{
  "n_layer": 12,
  "d_model": 768,
  "n_head": 12,
  "n_kv_head": 12,
  "head_dim": 64,
  "d_mlp": 2048,
  "vocab_size": 32768,
  "activation": "swiglu",
  "norm": "rmsnorm",
  "norm_place": "pre",
  "norm_eps": 1e-05,
  "positions": "rope",
  "rope_base": 10000.0,
  "rope_fraction": 1.0,
  "qk_norm": false,
  "attn_scale": 0.125,
  "bias": "none",
  "tie_embeddings": true,
  "parallel_block": false,
  "extras": ["capped logits"],
  "init": "uniform",
  "init_std_qkv": 0.0225,
  "init_std_o": 0.0279,
  "init_std_up": 0.0322,
  "init_std_down": 0.0322,
  "optimizer": "soap_variant",
  "lr": 0.00882,
  "weight_decay": 0.0,
  "lr_head": 0.00833,
  "warmup_steps": 200,
  "schedule": "wsd",
  "decay_fraction": 1.0,
  "decay_shape": "linear",
  "final_lr_fraction": 0.0,
  "batch_tokens": 131072,
  "seq_len": 512,
  "doc_mask": true,
  "train_tokens": 880800000,
  "steps": 6720,
  "dataset": "wikipedia_en"
}
Each number is 500 + 25 x the weight over its row's rms, rounded and kept within 0 to 999. Layers, rows and columns count from 0. Numbers have three digits each. The size before them is the row's rms in percent of the matrix's.

# layer 7 MLP gate, 2048x768, rms 0.0322, rows 1503-1574, columns 576-639
103:492501523526504516498506508482512494516503476513531540514489529492487508504485473521495540474469519464509504489530523489469497519504527485481536553496504526520493489471483512491490512504483482
100:527501509477520519456511522519510483515521518488455488501516498529513524491443522522471497510497442541502547512503490446540499525554429524487459451514511500539496511508537506499491513496524502
100:495537492514564502502503527536515494474513502506538539495485533459480488511524505503480499453526494560494529510501490481519498528534495540486463509492496507526525454508533460512505482451526480
098:473504486506465527498488466509489472502488517474450522461465489516497472513460495522493470458534497447474479496497460470495508529492475517495511530551487451505482483493499516485439516472519463
100:462502523499436471515499525522528488533479498542474487504472534447511470541532464522489550460516467567485478459470477517461534513514493490493497483484444499485525497484495489489519455469472555
094:484529514483497499516513527486531483494476446504501537505540526508527542491520511474505483508479502510506536507486494471497464490501502502437513474518509460501461496510509471498483501497495495
104:538488490514508526504472490488548499531496488498480494500508522485515473447528476516518521468487464486487456481504510534553485477524496512549495505512486508503514513475424550488477479491503511
094:482486506472493506488456527504530518500491504529532500465505534513526503473475520476499459480502524512465517475525480492505509502535459503499478509515492457545508526515473522494531499534518517
098:478517482515538549503515500471525553490511511528478466509519526539457493504459494497533471526500494502478516512499513504534511492495495522512542491489538493537477508503463523489450525519517507
097:463533486496523478517497472471498486472501459519512539452528483552568488524545496505479528497484506552456496512495502456502518511469495498451487503485509463511526533474502482491487544534511516
101:512495519505486507507502513526479527507447493493520547487526474486482444510545543460508495514457482515504540478536538487502459495454499490530533536563475497482507527516558539499490498501475510
098:527456509532514532517511503495537442502461466504499518452499445479516497508515527515463521517479495480496459494456473480488458453555495493481519519535502496527487497482476495489494519490466478
095:458512480527515512455512485463508499481497453521468506498536507475479534512523522473490539462509505503498486516478537536491453543507469505504489454501540504479488490491533521524504480489488524
094:503485491489501474507476527506484467514473484492508481510506508497480487515496493531533500511531459512524517479423461503478474527491536531497517494528497475528482513487514541477541535510537483
099:461494559477453480486533484470467493508489518542508522476505499512519472521531463503492506540511530493493513519468503541494485485496518495491512488461490464477525523475500494506453527521507484
098:471488489503532457489524460537454508480488500509511491542479457466507489546509478498553464498531473494514473492462522515560507476501462541491508465493520498527530485522514503495514473543550513
098:503484506509501494486503494513515536527485528504483472545494513512506497480525496476506483491484509470468489502457509505499526543482545477467534509524478492471526483505479533488481511498471492
103:504503518484510520504482514543510486494501457506499459536509475518498536521488491552462509490499501511524490472450497512559553530496508546498519491485518499509536500529447483543471509492495564
093:544510502468522480516505484490478522501474524467497500495484503484513477514469519465448498521529534519506475524516521506470536528466541496500489529485470514485506511482509524491509517537489479
099:503506513525501504511506486539475490495535506521525499495539481506524539497493493512472541502523510486510500492449501524499482504485483506503497434463514485470506542493532536470534533495457527
108:484522493492505479485494503491498487470550504524519484495500522483496475465504507478489487492500517517492500529552532470495481472490518511515497502515501529533459490512445525481501467546502519
096:507522493514515532494576502490524497532486483527463492523519541547522503530503515508477523520467514512467498490526475528497487467491501493487480476499496474526484504456526499543520505474480486
093:524498540527470506524514515456525461496488493541506486549474435500544481465511511502484491519537480479563496527505509534469501529470531517512514514510479483454502570510504425477532524500494501
102:458524518493533522519520508494500518489482523453480510470510509487475515497505491520521485532510472470508508502502476499500501476474476469526501502490522495494543504492497502472507497511484458
107:509490490478512557470526498486543472517493515538472540519525470495483500481481485465478539483523546473488509479483494512521526517503484469548516421505540488463492512498493493524440500492525462
094:516494505523470495491530498514495512500531486513503477524491478486482503519506506513509507498553524459490516488511509491473512492507508471483477503494506481518448467430500513479516500507506481
098:546502503507522498479521523464511475482535523511519485505501511504493473468477465499544527499519455530516475505487478522491513484500552459507488532531482492530530529549523521483522558492507515
103:485497534498506509520497530484542511489557507496489464453510510515482508537498487528516512472553492488470496519531463468524464513501471482524569501521491489536496527507463462523514502480512534
091:512481491509499499468489465473513501482516472529512467513506498500474520476525462499490541524535509474512493503495502476491514528527511519529502521455455519453453513551543530508473492494498479
107:474513486522500510458471500493519476542494490532467552490505484513505513527500498490489492498470526485513474526534475499439492521512521480487517490470475522480517466518505520517480491458512484
106:537503507470548490523510503520494534518563454553449497486494505469463483506465473473528482511477477484496468505510449521510518553504526502499492519529469474511491558508494521504469487452492441
098:487500468517535496497516547541507504484513512498513525515526475471532526495507515519472526497448532453466532469500509499495504533519490492537501456477463499531490530448479500525536521513460471
123:506483528511497520492481504481499503480475516500495527558463483489487482477499479518493508498451530486497507559533477462539535514502522493526499484495467490464487534496472513465456501485481510
095:501481566481487490509498502494458481494498493482513502518508502492477472534471494494512457534490487491479503537487505492459441511501532523468474472487500467467522445467511529537507477505510510
103:444474458475461530519500503501498435522479480484483479518535472492555517508485498517499513480490538554463509507519524467532479489478551546485493525477483515521489502482493473509549477521453496
096:502504470498515492553516476536533510564523451480475506513498543520493516522447498445476511511505513500523486510524500472514488493481501471499491488484490484526480484452495487495518462525464480
101:510507526467503472490533513516475479448521507498536529531506511542502487483518443540437536483538494468522516471505498508532492518521527509488520493482485489525487502543577483468495481478516513
096:494520524467546491546501534519482496530471486476477489523500543482550499466475479549517486447541527528456481504525473542498506484500460534526457511547486521491479486486493488500493511530526504
096:508485529501492504513507508510544471474500460479488513507520461500500491472485472541468483511530532522528510529495487514494467516472516517522517470508481486511496479499486523484493499462509514
102:485503522477527538475488517489533461516505502476513513488508536556478529506515509485474494495507482499488514529550524480493481543455501519487473482498429497488490471492519478485438557504480545
098:506478499513493501453491486488501521541485446513494491462500476503507517518467496528516524459496516493503497480508530494556540475534516465554500527553521452534515516488479482490472505519519500
093:483471447457494538499525521504443499480478500495517508543486505509498507500493488507497494507534488480462515513494506521479472515474476497555515467483534465521543498486490500482472525524505498
099:510447470524477513449472524542538507515504494521468566506482502487548516474508553514464508491510493501485522525522496513466482457503446513458488533525506487463500506519479487532492475509473551
101:477512487477460506478496484522524491491477511514506466512510518508542477519523480479498487508508500540508472547472502474511475490467536482461494505490535484447515492482491513533504505468477532
097:518519485549479509486492454498491508458518502521488470500524499522562465497502487435502501491512474500522505523501499530510480500482464471508485515546491492482463508521516494528552510482509497
104:520477538509523521533514479476489532496479488492528511467537501467468512487487513497520534499484480466456480492488506484474512483501446511499435527511500513543527478492462494518424490523489496
097:469456500505492492513492508521521483509509497509470520514485520477502484535511509496478476521445489509502488494457520537488468509517480481521474526475530523501505472500528519521492525485495442
097:489479529484540470457507470521502475494477500484481481493505529556474515526498504477554522570494487530483488534515523529474540487518492499536482512507456494476486480446482490505519516507546519
093:523514510462500494535522456521498487467491535475495501514438523495503443463537506506526502529526513497471501478502520516487467493471500521537529531493499501538465490485505477516504455517509494
102:493427522492530510493448512520513526474486495526535530473519503486493475490454496482501473534458498529498512487513482491490462480466456520487474524529472496517515514468499498486509544495486533
101:483514474502471550463490457489563536500468504467513519522515520515497479505459527458494484537504478491529516493518491448461491485520544472498530525474534517494539504488510494486521452488486537
099:492518501495535522542481452498495452486496518458511492495501535471493460466476505527489515504490505516454457521482474538506495485498499515513520485476518511474499538494475455523518541515489510
100:524489445506505536487477547544511512533549510541518525462544524526527484490542454529476505517487488510535468504486536503499506482513487452456513508522496535461546500487472453512517473468541501
099:489513492540499482561500530507515478465490484476509550471473472503479522496533445542496561512480508504454520518480508496492498520478508525512489514495458457481537494510518513513487506519516479
096:529474489463507574483493481496513503502518527545513522497504518465518499521488521519513486477520478481505549500472482505545521520475477486477490472502456515482431512520530496521502519506513489
102:477489515512446486448506528530494516499481498496500477518517495527487504467515498471529491512520523523479497483521463522496494483495518500518479503500507477468526513513435502482511504493513458
096:508532477439491538525505474489475487520489487453488492461519499458494520475512475491497501490527503471543490521523471506451436505474531509493520517491530561544522500464472473505455490497511499
097:494501452462502492509450457527534502517539498496495524445514464542494538531493450447467499505516503504504484520510508478509469551461534473529508550484504482512499508461482551524461504488473496
099:534481513452473522530515464527472475499462531546499493484506493511475509488506535511511528506520504471528556504533485488457461494479533479524561527482490510513544527515490427493500487451468554
134:452543502479509467512484523517510529513509510495515452488476485474500495498471468485512472491497494480528502476505527497465480505520469534537440507485533504491512453491483543475496514500480503
103:514563492535438498514506505501517517543485489546505496478467503506468517524511477517535521514503477497506487484492540529458452458501491480459485523459471514473467521503497485450500516461476506
102:517490486510458496524472494545465493517498493488463495512510453552446455514520468506498481516524480480470470476497527466534467529557537484559560523499482492546491466512490522522527491510485527
103:511486517500465507495503516508498518489521559481492467487515501495497479495489496541523511453455522470535566528507512547509518496471520504508478511475506476537476475458518475467455507518465468
098:485488493518562563464466525451462522491491516539490498516508468483520479542485504502482475456523494485492487527492492522524519522470444520508457496532514489459502468511491527469522545474499534
098:546477481488468473500478516540509499537505468520524480511515550519459496507495518496486517464494529507554504489461518507504469534511497535454509485517504529430502523510506497485483548458512517
126:490496500492502486512553497496500519490512494498501483519469532511506506547477500498484521483495524514458492474480523519464496501473476485538499494490496500520504507476500537491446425489535530
098:493510498452480500548486476503472504486473475512496506509514484509489541502493445494526481492475511490504550471512472513508445474500525463506514469553478443485511480498506532532477498557527459
104:521505509502468534454512496503505489497513515502481500489528470466478485514532499500464500481512469492496508497517486507482520472510568510485466484509496491546494507494530489515497502507516516
097:451489528501514536477498515556492461495497521505534507521521480527482501476540507515506537511509515507574490518513467520523480489543516509495534501529491497489511519506493539525485503475457486
098:466487471471455529487479464483491469489498502513503515488504452448482521552542552505530493493467462490519482525473513512489520484469460517496499528514503489465522519479511504473497527526509537
095:544494499507523504482497517488487495508537523502479511516490507509472487485468527501522476519474513541470509487521486484462514493512522470520492479497483489501550525475511479497487509493519547
096:476497431508500542511499514497535502496534475542463471505506485496541471503451486547490524480493476571479520455456471501480506495457551506499480544477524474499526485464469508447527504514492527
# layer 7 MLP up, 2048x768, rms 0.0322, rows 1503-1573, columns 576-639
110:505465480463493473450465540541492488536519523470491496496517469552492533454503553491497490535487487549523497462468532518486494505531452544504464472469510500493531546467478486498510469506501503
101:519507495482543506482493501506466513490538444459507553515473558521513474485499457547523501465492491493485513538487551497493493451502546483498465509496521502462503480543461519506494501485499504
093:536520501474515492452530478466482497507441545485503474500498499487468471446478469487550473511494460480576499515506530558516490501485538509527527545496491489457478451484520484509522492488475514
098:510537500496536494515539456496462488478493523492466468492511517465505486478526447492549438502516498528464493500455485472529509558507486517512544501504510488542482517518453515461492525453484460
098:524516496476502492466490495494500529473538483493463545488500492507493490502495477452536477499468537459485545519529505502504527521497527450527487505541512472524454504503503510524492490503510519
094:507497479512522518497512545478511474489535493467498501540503487493493575528460499547492532472462515494479478518474523502496493484477477474482473478519497498539500502496482534524491529480472500
099:483435463477518519464510492473478446497514510489529512492452506474500530485503504500516487475508526487497536532500472550529483502525439521513500514492493532513489502494476518476551516540528532
098:498511481513470499479486489488488487488518549495478517479525533476524533494493491492525480485465541494523477510466468477464502486504521469488509495485445490512538489483448505536480500528511523
099:525503533483505495546475515532514536535512502541479495490498485481492522525490486488473506493491502487485528511496512498509526487464468487513511495456473475465466517480505553477519501497486507
102:528516513448526456522460503509454513510478491481471502495473494488505505469503484499485482513478510517492497524515492488529496515506483485504507529523501493475436492499472481493571494500507501
102:465483525508510493481496494477495541527498488506502505526484509544467553479554477535489440472487522460492490510493492498484535488475504544474509475493496535498495503512502535450495534504504461
098:488468526555480522496525483476485509498493489440475506489483497488497553454471484463484490499478514521453497501444505461485456522507535507508533522496502508532457501538457484486493522502511498
094:459508521494507531490496507484518491487490528456475502505508500500495470537505545507486545508492497468554502496530514527491463520496453505522528505535507461497476497491474526485509491506528487
097:491490516479492476533476467453496506485471429493518524510516485502458497497510526527524495514506491509528521541509475504535507501498492484459471497531483498478456510491504483473506514503542528
099:516506457486509531529475504508482495514479475501527455495512518521484556485480498419495525502531491493496466509487445472530475446515511491502474464503503495476506487492440506509544522459518515
099:481492475498493476521489520493471485519488461452507521492514535468506514515495494535513523504517533521500504505512531491481511496482473485474476484467491491513495509456460522543457534527498500
101:490491491509510470504517503502417493459508565502531471501539487515480434513463509539507533515500539487522520451480479486520487504499499494493492498478509497489558511493465520487510481538502506
102:525477540528554521496452556468476500501549517506497491489514505526484482506509478539465455486505448446509483438487502527486528494516494514506498494475511505534502528513514484497486528481501500
094:510532484513513497499556501512502524508478468490488498508502537485499476477499509482505568500497424541512483501486522496511466473526506472525491506488529513498520528514471511503499499496529462
099:505481512517504477463447496469481538496501503491495485514492496475513472486566499514504504555474501509536541489494497482504531490496562490504485500511500562485538481507494511477521508511495469
106:516494480472513516513473535498527500477447533513511468474464493493478499509490506491488454452468500515502477503541479492501542472494481444513537551496483540463472530514448477501504481552501516
099:493521482508504461517531488494506535500492492527525476524484488477500558502508466477462508538522477528504512499497523502511482482479485544481534475535500506499501529520542491505489489445500497
097:485499504468467470513513516532516511527507479500467537540484459518559509518486491555555522476483495479483458483516490491500485501513470458490550480527466509455503507517532538541465484520504494
103:441500503467485498482488508518487507534527489512495493492490515458483486522509500489516470474514449458498474538484528516522474503503483456520466491483492557547545458489536461535493584476542500
109:500496486498534535477531513462524503504478549517514499494458472462445502474485475467484483509508503465459494501452514491533517500503516510494516437540493502509503460505515523506479444492497487
091:479529493542514507498498458488534503482492530524484485528526507488514510491524524494435507502491480503505494518507498511484485498536536524469481547483529507473495492491558533473487504521488482
101:501508487483445508527531461490482523484460457528461470499527481488540513505495480491484446512475511511499551508500484507480477530485520502517511487497517466506483494512488483508481471509543473
104:503505495445514504491529500533471480515521499507507474492514489465461490521473471483505467514510466520527433461490499452488482523453485506522504543518501483470507479476511502526481501517523515
095:502505539479516522463507539509479533523509478497481465459511493503531498484521486505482479533490521468516533480502505511485489482506480502482464470535483469502510498492515468504490510540522508
104:546510489481521502486542514483534475506481441501508502545511486480491505517490483541546485520545538491500489477493501462508464492482527536458477439480506521503508517504519508510489502483504507
107:470479526545478498467472518513528499455511521458523502530547480489481544503541482496471535527514481457527499506518496452514513468495479519521459520449529532528491490539495489499507541557526522
101:501500495454506502497443548517500506496510458509503482479509453478551507516506481524524491469523456489518515485526497522488516479498527519488487478489501482541514498534491506516472471514516511
144:483503501485489490436541476501478490506532495526492496512484490472504537489507480516498535485488468520509508469522515499547523470502491536489548511447482466472503506508475460531550490527472503
096:523488446440525461476528494480497482538474429513474476548470497516469485544510490529552502506492514504545485531492539494490453448482536509495517502493526477454528450532541515519490525588491488
100:502505558484506479492487513491504526520514505519535496501537510491538487526472536499516536494487494485509525444537475505473472532469514459516514470502503494524479525483515479471519511577506470
100:497499540489516497419515527528507514540499519497520507505476490495477508498538502558478465477509500494520513538510484501524519510483527485482476513452469539505497503516515519556459503532488495
100:503522501489492527489500478513526463497467494474489500488501541513533485473509446504490462491450499472469541495462521507510553486518432553487542519488497482509497491521480516461522487511520494
097:540505499519466513516526495504514506504515502494469535491509538452518520477466511500484525524515517454516520532482516504496515515494534505486515493438490502475487492499535517496510490500507508
097:480493488536492523501482494449490544535455491468533459493449567518476527490522520468505524517501428484511511486481524491492488517517534427498465531466474504500488536517540458534522501483469480
100:534547506500510471503495499508558523556496518499466510485502496529489487504494538482477511495528500469519477504488486495496442517471483480480498488505518523489506552500480482458501491445490491
099:501508526501464490443509518461508480520505494485518504509493520501505499450485521528496538466489543499516504561464488466513505514550493492471498466444511524478515476506504450497533437520510522
094:464517526544529544511518481498500473434469505487483475480492485523497458486503503475494528510496497505500527534510473485507461541493488501481480491457494490474517551522479487513488532541483511
098:482477490540490498473486511560547508477477517497492476485491467464501538520499464514510500486537535473472511506471529571502504504529526510473539509529477504498519485516497554492510534459501476
100:499512540532500485489521489501490476511510536521529476522464525431468475502500514505516481484463468463484485485496451491509462523535500491515501501470526468525474458544514474487505528543525500
099:511491532496508490522487511475468517499503526487511466478490514479547549501491475514499515529504501512525535552504495497499484500515484496532500475535457538552484522469512534554502560470470495
108:535488460506513505501562552504518525524514477527491482514459474519562531554528486514527468484515546533496516492453495513553500499523499515469517484495543481511499486540521490458513516483490516
095:493527508480521500479515499456530460484518497477491512511509534512491463538500533510532505489504472506509503553508484532535507523469471511521472483521493513508526447504516500505505501537532513
096:494534434483527465510495510504517525485532479496518513514512464508477524515478488487517527545456509500487493466462478511506519485461499490507490544545518548516511533518425523522471552498504486
091:488485516517502520487543527483478500445504470495474483487505515466475499491525550503464520532502523466549506528505522449529488516512509497531499483480518564476527474482483472479488494505510450
104:462518511520502500541470514520506494559499529512482495483524456518492528508479508543524482503510487449522519479508499451514484483477466529532478502474519490508506523462511497511495485536494514
099:481483513464515519533436527508453490512500515485481528500485549490529500472488512536488442488531523517490514506463498525549457481513476526520489451521480484522494492498522463485504508514546495
100:514552516492499468506539480481527467469460476500485510476483502480497565508484406457515508486472475500481483495523503472486474524507509484501526570461491494475495547481533508477484513470514524
101:542514479472470505525498484518493503493509519478488530454484483520491501503471447469550485491525461484487551512553477467472487528529531491485517484515497504475480500514494494492480499475526507
093:450500514497511480474462480484518519478494505506518553474477504458535508497490498530503489501480480466455459501465477476451487528497467511476507512543463514500488458456553525546492512508495479
095:505492479526552516497532524514492508493477529538530510517476490511475431485509521493496488496506481529496513479525524526490530496507535485531471506508530526532514511526511505498531506529482503
104:533469502533468479524484537529474511519496507514531478485491527461532479518504491518487503496495488476490530490468503502510487498487539488511490479519533474502538496507475494492509492484497505
092:469490504456515528526498494471500490534502463524528489473518522460534515515533486531513485495470493479546481505523484477457506537481500468525497481517492543485494526459518515491482503487525505
100:492530516547467502447475508537527475528483467525509507513535501526486494498507467531548517548527510495505556508508467499470529543499501516528550519498499439491475513501475432494540458548488526
095:505448469544523450492460484549551502511506490527540512499515532532487492500513535517526500511508494476475491457495506483510460469494487493494485493499520489463487500490505503476508509481479509
089:493496512487496478494460482530512483527507497475530506507490480488510520491483405507498527509473512464518488473516507543507473497496526518532413513466512460460477487473524541523531513479534527
100:537528521493481489517485483473483504505503516492505486520513513513484481454483513511519504499508530519464476444477480506473512532466467487506539476495483494498504522548470550535498508516507487
099:504515437523500525499488481504513500523503516478494473523504464478499476469492500508480498478527455499529456496508485522527494523497473454507487488499472490489488455482502531478538478471517502
109:504524503510460504497536530508519470456497512506522493512564499463509514495499501477483508476474496496558510517513505522558552474447474521491463467495494482531510484515495465479498501530449477
102:494502485488475519517488500491511512499536500503519533465453432443464530513473462509495498521516565507516455480479509525503541511451513522498518480485463461517502515548477485462534501546536505
100:516501487492482527530498502506498495494487466482476470503520490472488538551512500546521469521487501477545533510459543488538470513498519492525497503532474485514512510514512539510473513515493503
141:504499533527496510515445544473497484522501508470463492521472544516473486513494499491469490512527516490502509526487521525456469518530484455522496501507515490521503497512531522528448480469531523
098:480530466498481514505543484469499507508537544510473527498526521469540520523502502461453507512518457484460517458476519470498565494483486540531559508538502508473512485493488504462493475443458558
105:534471513501496527482484520503496471499555477472505466491525522478509480517541453508513495495520491494535504509485504483520475504530531494498506497478498505493505470503493526506473536512501516
100:508510486483496496502505538464479497480486536488473498485471496491505517506523535554526510538517489531479496520509515499483525515542481511507507496501503494527500491489479502494517475495495515
100:535490479474506475497501511513513477491514520488507467511466513494520518472508489469518480548495501453473511515486491529501500558540484474510482518540495491500446500464505506510523504515515517
099:474479534488522546497527507501488544541496490480488526528525480507519502527530513514454495562467520502485476502472522502507526489482496475472496500510467484482490498527485508509448485495511468
# layer 7 MLP down (transposed), 2048x768, rms 0.0322, rows 1503-1573, columns 576-639
104:458499537484515535491521468492475516451497455482519482423494513532537536508505516531508491529494505520519493522522518448430545493532486472471549499520512499529502505473448481473495495461518494
105:494535463489505546530479486534447521515477476515528510497482470559503492485441524500484470555536504490508469490502532463485501518482534466501437495486486505510488487501470461514474488509518518
100:524507470516522494491527494542533487486457523517491506513504471528483515490490522516509471490488506517551518540508519498520501531494499500474530495541518530464469512524487472512491521497532525
100:494539534504515471502504497487502456507485457455435490492520508521531442551479470509512512474535502502520458537490502490506524482462471499490477484492495522498535530524483542496473464515512516
097:467521512472456535504457496504476518533492469527512480473503556491517520494536522485469508523537506459469486475468544460489506469506507495522522493524530522472515541479479472513512491508492527
096:527481493558522471485496450460469465507519488468549505515497527467474487516520472458545536498481496484504477475531514486507488449467458452486517509521513491508532453521461513494501527475452529
100:477505515561472517494480496497514492490484462505498495523509492496485513502475482525479507524508511481480517511470509473488531510492488494538504523488509510499506505471474518526497509508457554
092:474466518528475477475534512490489509488509486486479468544479560493502459489506530436496521496484496498467503519527486515469491492523461536498490508506479505533518466542493487532511505541500513
096:497514512511493494534501526502506538479461478547471528512468489534454447502510472458452468532489481454513518521525490524530503470491519524500502514483492472474527485508517520435521508452485510
102:519483499496533454505500533473543529514538485529492501526500512526433520496531495494503497500494484524521503501488529509506470461498516485488514495546486509535499495525462496488517468498524508
104:499476500460498504483500517496509482464502526490506537473514516471536548508523449516475489503467499507547526465468483447497495518530488516498532512503490518514538515484492522472503526467517492
103:551450529487497517446526509497510496512491523453475486542540488459471469485460505476467510481464497547532506488501468505494454471539489531487500479460498454470475487526488533517464511499465478
097:512473543494486532506473511511493527500493462493517547475528523502493509455510493474482460488535500478517546490510468482477490525501484545530481536472512480506491563469496483526542527513528488
097:489463491548525543492508477510506512474513521532501470498542532534550483482502499476540479530496485517505488488529485452463506506507501480516502497495547516484518507515508474475487497503476459
103:473460508413567511473487563457472517542484520500461431466496501519511517537463503512512484503531505476537487481484519492502448500523549518481501500497493480517472518480480530505533510459542485
101:486516503509482469512528501549538507545508470495515495480482499514518465539490506522495494541522488496510523493537478451476459514479496499469522504513487478515506474506458493518510450509482481
103:506516491509497477505480525515495511464504481535509534499493479505484486502506534501490521498483521497490526499510510525517497488487503468499522473537481549508502495512483480501519511553535493
104:549528528499531494473502471482515482525495497462494454499485504541550511532511466533488436474515468511541546439472493482503468488504480486513496496480523507502563531506523529486444517487543468
100:529514485501463516491505506526539513484498529523491494510520468510512461512518494521485485465521510488537507480506524478498469487508499500526509492539461532503435509512504532466558462463485516
103:524541518507481451456499460509441503479465496499516505508497491531481534553468521463482482467493510536515501537514507482512497467494524510499498464498514510521480493509502478513498524531516473
098:551513549483465486544519491493490518477535492501528492478523503459494468513498503491518489485506506503555474500485504502478520495470538426479498530494517513497468538492452529537481492524493501
101:410485448505513511494501481498504466492490484562548507505470461453537534485459521491459499505507508477515508508501466469525475484483505488489511483490464479508517550516521491513499497503498497
102:511525537509471510474495496534493505514507497548494520568505470497534492518523445512517496485489473537498494521480489481449536530507498483527535490494481476489504494478489493526492526540506494
105:449474535493503503525486488494483486566502524504543517436490532471545526509529497510463483489510432492499510475530545522475520491554536488535516498486557476503526477502505483499492546475481530
102:488517508490534518486511498439537521490512570516455504509499472474456528508487507492493508507479511473502517513494522490497497551502511480486469418466547463465495529510470529521539506477491507
097:506495441499480448503464509500521492469497516509511506519527515454477508483520525505485440503535492494454478552521490480473543506499456512485484503453462482506503498529503509468525432518587467
102:511465505493503479535527513481514502487484491506511479565478488527490520558516472498497510499535511507488502514504479520481495516506474483525483455502530536534507487501481509493472463467540523
093:512516514532500516490532476511547515473495533489503530503493499486511560486517479520503496508539470480488506481456477485487511513487507473586459463493514502506528481436544492482500481510507466
095:459515491482537479512539567500531504490477466517554463464528505490523465511487498539527507543491494499496487498527503494442475509507510492498538498549464520469497504486545508501515498498481500
104:516494476534526486525478457491561462507519498489498534509511516507484561516505464507477481489538473543488465483545478496559522494529490516454492491485495527491524479508508477514519469519542485
096:543534486535500517474495473484451471497502480518492507505509495525494548513446460515512476507541490521487497471515481491524516513479494503523502492484492497539514523494510459559513516517518500
106:479487482527529491530448488496488506500532477511484496469462514458491529530465505525496483492498500542509527500539496476487512464554576497521496499540536520505478541523488517501456473440466513
103:481508523507515481482517485468509522511477474514502504488516484495487494503504524516488484470500493476501512480511461492555493508516506466490521488510471495513563493515534508520542482509463495
098:482462503551533516474516513464464453489467480540485491503480467446491442519512500486504531491499570490494515511457546526498487468469521533443515482475467481511543479491474504501499498500478479
102:511510520473504553485536504500459475502520480474496508493499490513492521489504512473483496527503522459508468461571487510502488497503507509503501531486481490507510543516493502491500536545493523
102:479481534494491494424456509495490497517482500529504527523505467478481499492515493507545454481539477491498470484489511461512504515482512520522493468473475493508495518477472491515494509520447473
105:524474465523532539516538515492485467503504480531499496514509522511463469488459503531512512482532517518450520462523532499449507469495498525517507474537491534504529518477452531520520530529524513
102:513559501516463505463507503506568520521548494492489482491494524513468515488483497485445456476495534527475503520463489512531516469510502493501497471468495506501453512492471515473475455526544489
099:508538506523501489502458514489500506507499504505553515484507497523485508518488521505513518512527482515461519491521519455517484510460446476468495536446545474482527562522508517530530524488508507
105:521508508489548508467478512511512491531500500485491512509509519540497521514479480490418453527443510504526483455500575454481494505493472465457501522467519519475465521539529529552506516489537496
096:485555542531505489541450525495466523526504485505526509495508489482502473511519548511465472528486480483520467519493496474528506514513508458485530516517516507480508538465528502529540454492519494
100:499554446545503508483493505491460582480519485507531510500489444513518508541523506530525488547474491534562465506416468498481488499483499494501529456517465499498493498487509494516498508489517504
099:463545463487461498504504517481489467512484561502448543457501540533479508465500539488513505508464526534482529516519494581522516535510500539495490461496514475522484440465484514477478512490488531
101:491511496462487497538531480529492530516534501494546518539467522498510518521485523505474501490510534510457530533484509469493522477483486523537504477496504463485497500501463468560508528491473494
099:472525507542506473503485495493465471504494482514460481568479480477525507536491506508559470516497484458500556535525516483517460493519473523491474493527471493483505456465538499530505508487467515
102:487506502499496476500497500478517499500476469522471444488501529517497506546479457529511466504508553512531491473504476504517467530524517506466513518494502502488497453520556497488495506516447445
097:467507488493547492483551472504515510464493535513528480471492480535520496558501524493501466517462490491457522516540524483489511457531497475493482500467509521460469519523513485520523494524505494
102:503473481549502511458476502489507479547506491481538476510475510520472503514465515493540487455468495506434504480503521483486550459493489495526505504519492531500511494516488476518490509499481500
096:485476508485486475486546509516494503473469480458489479448494489523506505503541514507467487498546491510533526528475475522500461543482508493496525471508508500532508501495495484476488509486494449
102:473516521479491463505482533529494537512489521489484473490524520492488497556528493500486476507485487483508488477534499513500485521467521502503490500463482499480477470552489509494499524499480508
101:571460479537502465503496531519476496466482509525487500519494518507466502499507500501474483453477502516546524540507481479518482512525481530503476482511475527486476498498529465520516463513510569
097:465537495526494488476507510440506506539503525512483537480536487553506502514485463529518494522510460449487486517506550481489474512528477478563479482488467506508477501509490528496493503504508515
098:527518455488516535496499505509503491468505507491496519474516508489489488481506458500494546545504456474520537468490541504460481518498503495487516510516462518466486510530497437476471446508491541
097:508489466506490503498485503523471486506507498482493483533482491467450488522461494485536451535486511473467488505498498490521468521485508584495504515484529474498470503490564493514528549507499509
098:494500463484485519506493489533502529539476528490485498481545538456466479514516532523517513543519491496490506495477482500506475486474524454544483517474458477496476518500466507474461487492512488
102:497531518480488480544519552462498543467513447498539457551475507460515463534461516523536534514497551509525469499502514488490509450519531476510496491519503496495501531492495488555520519494542528
099:539522528462490511490492524525485515558506496503512447510517437511528441536496504525515491506486486513498488533494512498484491508476500512497489490473508532481519529514483517536460498436487468
101:529509520464527492485488493520495534493472488453528504537539510499510523500523495459517519504485508474483507476516523483518508496469488528531486502546547450495510457500456494531524520576516520
100:448501496511467511501498471458522449483544473527495494494501488489538514484484485547481502511518518497531493523541500470512496533512480487523485539530501481511484451462541521502535455543502509
093:535485483536490527486535488454499493441465495516484525501488509506521498497504606488500512462519499526495518532492490463507493514484499452480584490543501523551518513508466413487494513499465479
101:582526452505504512535529527520486523518561509501510493504496472490513496477494513467492521486447505496451505490557508520494496555466498486487523572493511498467501505510515493530460487514507542
104:513521493510521530517488490503485495493472495508492472517453468513481505489520450545510505482509446511515431485489491487486586497503474429449513503495482570457467503523496469501531498516469527
101:493491552473505467516498478474508505486520480509470463519449511507468498536505470494478455501484503513539499487536483512544537498503503519504510537478505537471494516474488485510526485541525481
096:568527537503475514510492520523487525515509488480496486515484529443479513424530488493510467518560480476487511513520437487531462507504482497504500504459494496494450458507527523519520506449571494
100:492534494457502519510494498530508499515504480472475512542491501480521488486521506482503453490508482509516476473495498481493455487499538476498539507490482505500524543479496553489501493508499476
105:483539495520485516518502510498469517446535462473531473509508512581518481480526498485474516506532461506460525516502525517482470534496523501481527505514504540530482514486495528492508495479508481
099:560475517507507490494491499482477455537457480521486512465481504493476510514517513455533525464517529515472491477507525471490497526490450473512512520450532538497531521484516514496479487443476506
109:469504509505506503498499480512528437507513514507480501495486504503512512494517469481477507482513433458492476548467485488504479499481485479536529553496523517522510500477514489458475480467487532
098:491517517553486515488547492473487540483506494469521511511496458508480512504510527499537497480443542496477546441535461489496484496536467523506517509507456479481540485488467485489539502506491503
103:504504504503500484501498545462501514521509548497477496504479540490493508472435528459493469504527539466498510524478512478466513531480507470502520525465484537515503487501452513508505487438544477
102:506460536484487511484502496495472457497519506477506488494509516504476502522497508524512514448501481462491445464510481480547515485502480476520501543539507492469475501532495561431511490526498442